Weights of a small transformer language model: 106M tokens.
Each number is 128 + 24 x the weight over its row's rms, rounded and kept within 0 to 255. Layers, rows and columns count from 0. Numbers have three digits each. The size before them is the row's rms in percent of the matrix's.

# down: layer 3 MLP down (transposed), 768x192, rms 0.186, rows 165-196, columns 0-95
# up: layer 3 MLP up, 768x192, rms 0.214, rows 166-197, columns 0-95
down165 094:120103157093141080132083142118102165132115107108122143118149153130093097157139142128158123109149134095152113135133155133156102164137134116086176134133123132154088162114166134148103152141131161105144103132152073089164108105126140093179167144108112103124146110153101140126107090151124125151
up166 101:124134106156099152083141170159146154152146108083116075090134145171113134138134154091124092120121142133158125126085092131128147128117129149144159131129162134117116129091155142137145137136143133092091169117140139133147100144151124131180133133166123166126107152132116123137139111146132151121
down166 098:127136099167134110158131082138095125152113137143168117087111123128126152148101118114104162151138117143154133137115148114125108120089133125097100121136132145113139106100117113148153161151131128113116125113146142130151121152169141133166110114119178089066130093146111116111107113126146083119
up167 104:133146098157084117126104181164069126117119108103141103121119148111111134110094178140149114117102157138121095134139133132140148180175155111135142116114126109145129101104106131118121101113137072128105127111153146142095120137131125087145157141144125135109119119085135162122165132125193128112
down167 098:139141162133101069128136104151167187097164123114125147144153100178151079093133109097119177103107089139075093132110154107147148152115050143122129151100148136122146101152131154111131117161134168112136141143123109153180127142169143119112106154117121133139100087107084137160124121114107112123
up168 106:096127121181091104127125113146097167148087104108127154108139128146136125102141136092124104119099172166123127174122099126113127097132160115125125136120133143130064116140140136117103111132160149121131146148133145093151135102116181119110134113128144087159131143092121102159145150131104166136
down168 109:120181139127122161091083141161116132115105136137129156092123096182129146109128113159144143142125111130155144140169106124132084143103134092128123124081154148094096135179108157137147168113121140186179064153108156161125101113128118111120130114126168110119132082140143117138109114095140114161
up169 097:128124135160143165087145134112119155083153151114091094094126140136150145095128103186099105154080160110169115123113096157069134110147067145153161156166119112104141101092126154111177126132152136126157141123173133157171096121129139104154117124130075141125154135138150105104102132116130105135
down169 094:167121185133178116092113122150120122133149116176119136158120116145142123146160115138121169143111081141094094085082119159126163127175165133096123135098145133092082095128130140125126144096169118154117135168138164104166119182132108094116087095109116151133125154126124135118083151153107116146
up170 096:095119088128119150166129105093165161136163211138133108103111116128118147109115112124133126123122171129143139110145109140100130116062109144171164107114112155131112172128124105161143136173126133102150080167181133115098137148123112118128086150129112141129143153149114147141129145107164103124
down170 104:063101077084180146107113083142096127172119159136163171165134118132132153145115144149107134113112107154084124115145108124132129131113119138112123134146114157125101142182071090144143128105088142128178119100116175160130110110113149118127122139114134105160124102138135167123143132109166125120
up171 107:140095151131153131126188111127134123119089185130132124115138113137147138118114135156116125126184179117090126098163117154112143159105134086096133154110109131154161120160074154164134118140144121093141125100140131050123101105119108095117148108132140146080143083119104135134187115140100119111
down171 102:117117099141137098138148100113124120097105097129147115138091124087147138096135162096126130114134122057109134141110145160092125122066156140153112141104118125134148136078117154128132120104128088118133125125143129095127137112134153151154126143145148085115131093117145127120119087120127112168
up172 102:134128122133110162109142154130105131160150098111093147111153103159151152108122115163150129123092142106134107138125136164135112132065130153106148111115134123109095126152126134179062143131155128167160097134144124096121117142101140123134087127117134136156129127105094112127145127140120132141
down172 103:121144080123145161091114118115142150154077137161169121101174116114185091157105128125109124118137113184144162125146148063136109115189116143144125107129125141187128115125147109117106154121118138132099150139101122093123126105109124136135162129188123131124114140118090159136071134116132143129
up173 106:147117176152119165154147119133124147149106103090153136101132137124097159080087156131120135124082114104157102169102164120119115176140104156136162126139153121120108151106138182132131093080186151068143144097150114179119163131132156131145119161112149127141107162164120084121116147156122156181
down173 109:118119122111083126117130098144136077115106136078134114139099132068129112135130119120154146159120127126124139116151102144162119139112150108136138131155114052138090173134143139108098118117091114109118147121136160179132168115130129153117142138132116133114098110157147152143128100104116126112
up174 087:138157101178103149093124124149090149132160104140098104126145112153121152179105114113061134102109119122148135091149142109129129156130106097160121101125127164128102127184100132111134110107159133117116156135125103154158150127121137122150109120170124113130141143107126139117114136142146101161
down174 089:137075124122113138136124116108167094137088134112137125113116174118105144100142126112137154147129112157114118130103092153093125093154118134112134169131101097119158132097134166183102121121151143120108160133154177103137125135129126137125107154093094126143163118110107088133101149121088137131
up175 118:088119101133119117112121119158121153101152144128168088139110133105142111105141159119111116152151122152087113153115158103109137122092129137113146121125163137095111097160163093081147109145117126118131123106134117100145153120180180149155172095141082120107152142069106082176126156150116108123
down175 109:141110123104120115149129119149138132118131179120132140100118117151158088145137081100102079101105182105115111137123171118150098152140127152091125113119110145160142102125137125123155095115148122082109161086159108113112142115131124126144106138180091160159126177114116130130129119140172157091
up176 094:092165099102138105140137116131131112135120121111192094121147119137157128165135160121138143111100169126153171098143109170107072154103149170123130206131086144133095113131146115176115131080110128117191119104103160140094169131107135113135106161127144139138122123140123145142105094136122167146
down176 097:109164178139169138106122162139197149166146113092116122114103136131127086125135140082108077140099089161143144119123077128135132135139120088110089075172139129134135155095153109132184121158112133132114145100120136113118104136104137132147103111078102080146163113108151149130130109087131167149
up177 113:139122125149105117103176090189122110131112133125098130114177146087111122139140129105108094156135154132123165107104101077125138177115078121128129111084130135125118120162107155135129125158128157114104093178201152137139115132115098141132116140108155126141133127161138136184115107128134161114
down177 103:124073110170115156106137095132106122122123111107084120156167140136131131119125160128165161165130110148123132092084129109150143122179126154109149141085174140123132130115127149124131112137138160101139120162198147113126140151160122146145136140125154134107163095111148105138136115100134149086
up178 107:150193118115162116144076156125148128097120109118106140121128109078159112144125104142126085101126150134137131137115124146122128087118112128124097159077133173142170100131168113108141109109082139122085147140102144143134139105154158183130169106111102133162111111123099094115101165131146124143
down178 103:125116168104120098159132130103135109130171126124120146174132131107132143130118119113109121078110174128114125099160133108137133065127137140154144103118137143103126148145132157120108134163131104139113170087120133099134088121142089137109156134116159141107150165108164121149120128123132120133
up179 093:109139167141107142105152136125096110159135160132084154153086136101136146112133109131078122179134124078128099076121142102164098153118152177127099156151132128078108135132142138134139115098110100128160145142123125120148127144154136107130131143163122126086101107139129095117076143130139137147
down179 104:100099165150149113142095111165177120143153137117127119134138162155153127172125170145143191139144158102101136160124144121129191152081151140097103130090127122138093134124152125118122159157151073121091108120133092120126147154178106124113111132155131105129151065105169106174125097122142167084
up180 110:087114132093141126132164087146142141137104115119126134122127133150106137130118103105104101131135160104147085093143140147128186124140116094156142123102120111129113149112119101193141100120103120138111167121130153117160102153139164127120130126096124087140143166163145156144144146105100162136
down180 107:128167105182083147122116122138120134160136126114151119108128118163112136141157115106103106121139108135172123123085140136114123118139138144123113100118134134132160129078089147116141125102173172097164147120147093106148112140146129103136104119132172119101098155149119103127134172104137127116
up181 097:152157152128131167123123150119160120080147111142133153146091119120150111098153071099105114157100103133166047112149132102132100137127152127108126112135141129120166154127123119150135100125132118103109152112121120129147132154109113117111103132181117112130137163175112133156169155183101132151
down181 097:115096117137120108137131129156148202177078106139136099136142133130125104131096138172146127113146147152139180162100150141122174096116172141113132129099111150107115119104115099144082140063131168119141120079131119106114155140119120120128123091110165127144104134113128116110133133112138101116
up182 105:116129148151121129119147101109121092134087130121105103138102065100168161088186115130126149109101116112155117087131109141129143136142149140079085108101136175096099136124115123142140144128137092114109117128155108146131126136119133128132146151115083089119151116171159119154062148161158113156
down182 099:152118106099145100138125155128140152110120098132145121152182125132113095156137169164138129118165118121101143157126144087159121124082110111106122122092065118141109152077139131151145098117116126148154084115108142122122155168148140138131127106130136081106103144114127136137137130117105134102
up183 100:115140124138177122141148135156116119137110111120093118137142103123086174111134112079144121132127108102117106142164090166119133137132167111133150129108148133169152154133204149102149155142120129124105137133125140140151114098142132109143139131090133126099125136117155147105113121154120084131
down183 099:102135125119131146142137179167082126158128106106135128094153126127101118120145165106162129130148122091136100139138105134121108169116110108120158136092120140115109091155161128109152127124109096135136160136144112163151147147135102122143151175096107111125152128147183204126131088136106128131
up184 102:130108096130101136120173098123120124098100141142148073164102153121121108132143113117117152129172106086134095131169164164134065083134129105166177105137128126136112174110126114128117110150114107145135162128123130127109126102097120130123119148161120128140123169171134139147082139097127122102
down184 105:162136110137089137121165126093155110146149123103167123127115133146113183103119157148102140148138105121110125146138133134155152140129084143120123144181164174121159118108166129120108139142112114132119083137153143140138143119066104149131145126125114154135148148145110121145101134109150101139
up185 110:127125132121148116102106107148137088110135117117167114102153112119179130137118118154153090163128130181133141076127128177116133093112141110132137116107122146120098136142150117113149127141123131141142135121151110086101139157150176163125102121120142125137118092141144136098101113081157163130
down185 101:159108175098127128078118123134176136130088110157093134164153107083142135136157122124116119096089139095136134137096158111097159099167117135108162117120116127128150129146077155146104158132118158111134143110131162112086149184145109131123126146132119169127151170105106092124169127157137120096
up186 104:112109138127137122096123154126070140131115108161107141144095161139104080156118087133113105130139107154124121133117114131189083149125097163117109172164170131126156116123161127098157092147161178138095116161137129171146092161139135127150118147100150138140121125147136127187145121112131140133
down186 103:123134127135156075078138161129172142106120074191152140105137144116146122144083127114167140128094068098106134117108124102162137160117101119090142088153173121130119149142147107112156127113146117101146103163170119124109157139137113165107136136096128158119115151090107168112143125126134098133
up187 103:068137132148129160170122132125125138107122143187095134142116105114143095122103092169077101113172099123122111114130142152127112158140152123155137133099135152138160106171160106089101161103100091141129115149110119148133123132176142137147109117140154139161135081143159160104094138146143138126
down187 105:118181118138083126102103127087140164139160116117154147129128131139151112106153091145099155173139125102102127144114157129108070138099082154138149122162096126120165114156088134147099106134137132120132151117109128142131092156100144107148165110153165105110098111091141139117113135142121125126
up188 112:136158136192129119116088137120109125096108155147110144140137142091144123091171108159096119150141136142081128131135113126107142116153109142131131118126140124109109127109141102109123090119139153142127152173123050129157143102149161100122088186149132117121136142146153104147118123148079125081
down188 099:164064114105135102125157144148137112146174121146125083148146134155117135168139126124118084149153106120095141164106184114110146108117160125097113131152083148170118091169135112134156174126130105115164098106108144115109118136142162097104140150148128148096155090136091064124155137143144132103
up189 106:129101208150116173137108105117127155103096125129151175098116088105108168114153126088141111156121140116138120106115119170111109155112132133143128136117115133137139141117123129168118126123089119130113160115133139146080173098170118165125111115084128127138107131095154065123139120133134116141
down189 092:136122124106177091137195137102130137116133142126137132126076149122096155109102112134131121112112149104114148135141175135138122120103149138143118143117145117141167125109141120112137153104103114114141108085124126146108123136106149084106096108098048125104174074101115132102127161166131076143
up190 107:153108125098085132137153122104119097129157140164112124152106138126108110126110120104134120172127132133132109188116129114134111191080080132205152119138139126055161125167172105145105142106117139084136129137120124177121141117117107135150103148122148101111139112103120106114138106105133143118
down190 106:136099151135121134075130135126083135157144110136135126164181179138106147113117140115163147128155121141072150166126115099107117157069132099110099180161137106107132128113110143134135113102148138133118150060142159130104111149078133114113121114111094167128132141127123127152135081114148148164
up191 092:143161141133136155115110156150169118124139139140132103092105124157091108129116127142110067129127134083130145095102155093101171137161134144111118105113088111168115131140141133131156093113193095158122093124175078110145138116122130133156128124073124116153117101149114094078146138130139107094
down191 098:095086091149095102092123147151125113096104135103134139134113111137097149153124144126128153153109088125136145156098170089164134141104146108135137120099144156118134126072126130128121144153117089167132137123121134108136114132086117076135122133171131104112107115115172073133121138149125147111
up192 093:121083142176113133180097136111135144133110098138128116118151155144145153092156120097116143150188164178107155119136140163088124157105139113166140181152101162158139140106106167098134139111165102113132157163160123119171116121112124145084118157131153146131116135165108152107127127151145123122
down192 105:146113142131099117120120096139105140123135119094142135137153115149152155113106123145056131148130138183089137148062126137123124101135134114110151110163114129141120116073124163137108136100138156112141128115107156159128143137136119140089091166147130144126105111191158144146086167162174136173
up193 099:139111119097157122098133111152131117120132129137131110134139168129138117144091101088146142127097110180126108169129154106114120118127133131134115124131118129113106137163117175117111110139164164142111113159163108174068112083156148124131154126127136086135140149119127122123103160111074132159
down193 089:185145117128132116100120126133102145132182129152131130117142129105130172107118126131105101152135109120093111080106127137165130115131112151123147094133136149130149099099154098158120127117158110109145059136098185120138130098079113125123141099125078121068153140138110124123138130122155103102
up194 094:128096129129133152143138061134150170152130143132121126119129106115112130150149113152133148140116144156141114097174127086132165143121171124177158175118126135123142086146079128147141126124131154138144163175111121132174076139139109122132142115119091094161109102149086137138154167107105187187
down194 099:171161145088122121141099126158118080119140105143141096147179144138113133133126108119130126133157133123121092117151110163168126120103077124120151125126141140104152149126172164094162125088155155104134110154145124121094146161095108132144104130096113138108132102106116128096070146130133117119
up195 085:162126117119107137134175149111112137169095122109112168158101100104148118116151122123116148099132155129111116130164152125138127161107167144153093153151117127094144098092159108160139108136123149120157121132167152132148139128127155155117119133154124120114174155096137140094150154145105158116
down195 101:160158152123113158161120124102097161104137138073108135148108161091117120140125119101131120106113136093141145113171124120089115106120143112156133117129053109110124153152087126111109103131125144162124142136039127133145135108133128114128098106155102116139107146128126156142132122129124178144
up196 115:122160118111120140112155145118132131151171132110093158104146144129147099144119121175132118105139115122130112124121102140125109106120137134181124153093118119134136097130100150110095154100084099154148112128156136111155088144163151095120125117107138112108064126122110150121171132099102170132
down196 123:080182135119115090120085163134184160156134121141074130116157124120134096148140112145128128171149105091152140140130088141173148114099115137121092156102112110150122112104139120152132094081126136124152140128173169129136190137123120144110133085081153093099096137117099086118162112137144118141
up197 071:130150149139137110107135099102144165125149058126148163123107124135126125132157161104149143131130177159118124129083187073122173099112120104082164160109137122098102143104097111117147119128129141128133162104097161132132149158152156122101142153112142176064132083194120174125127146124119191101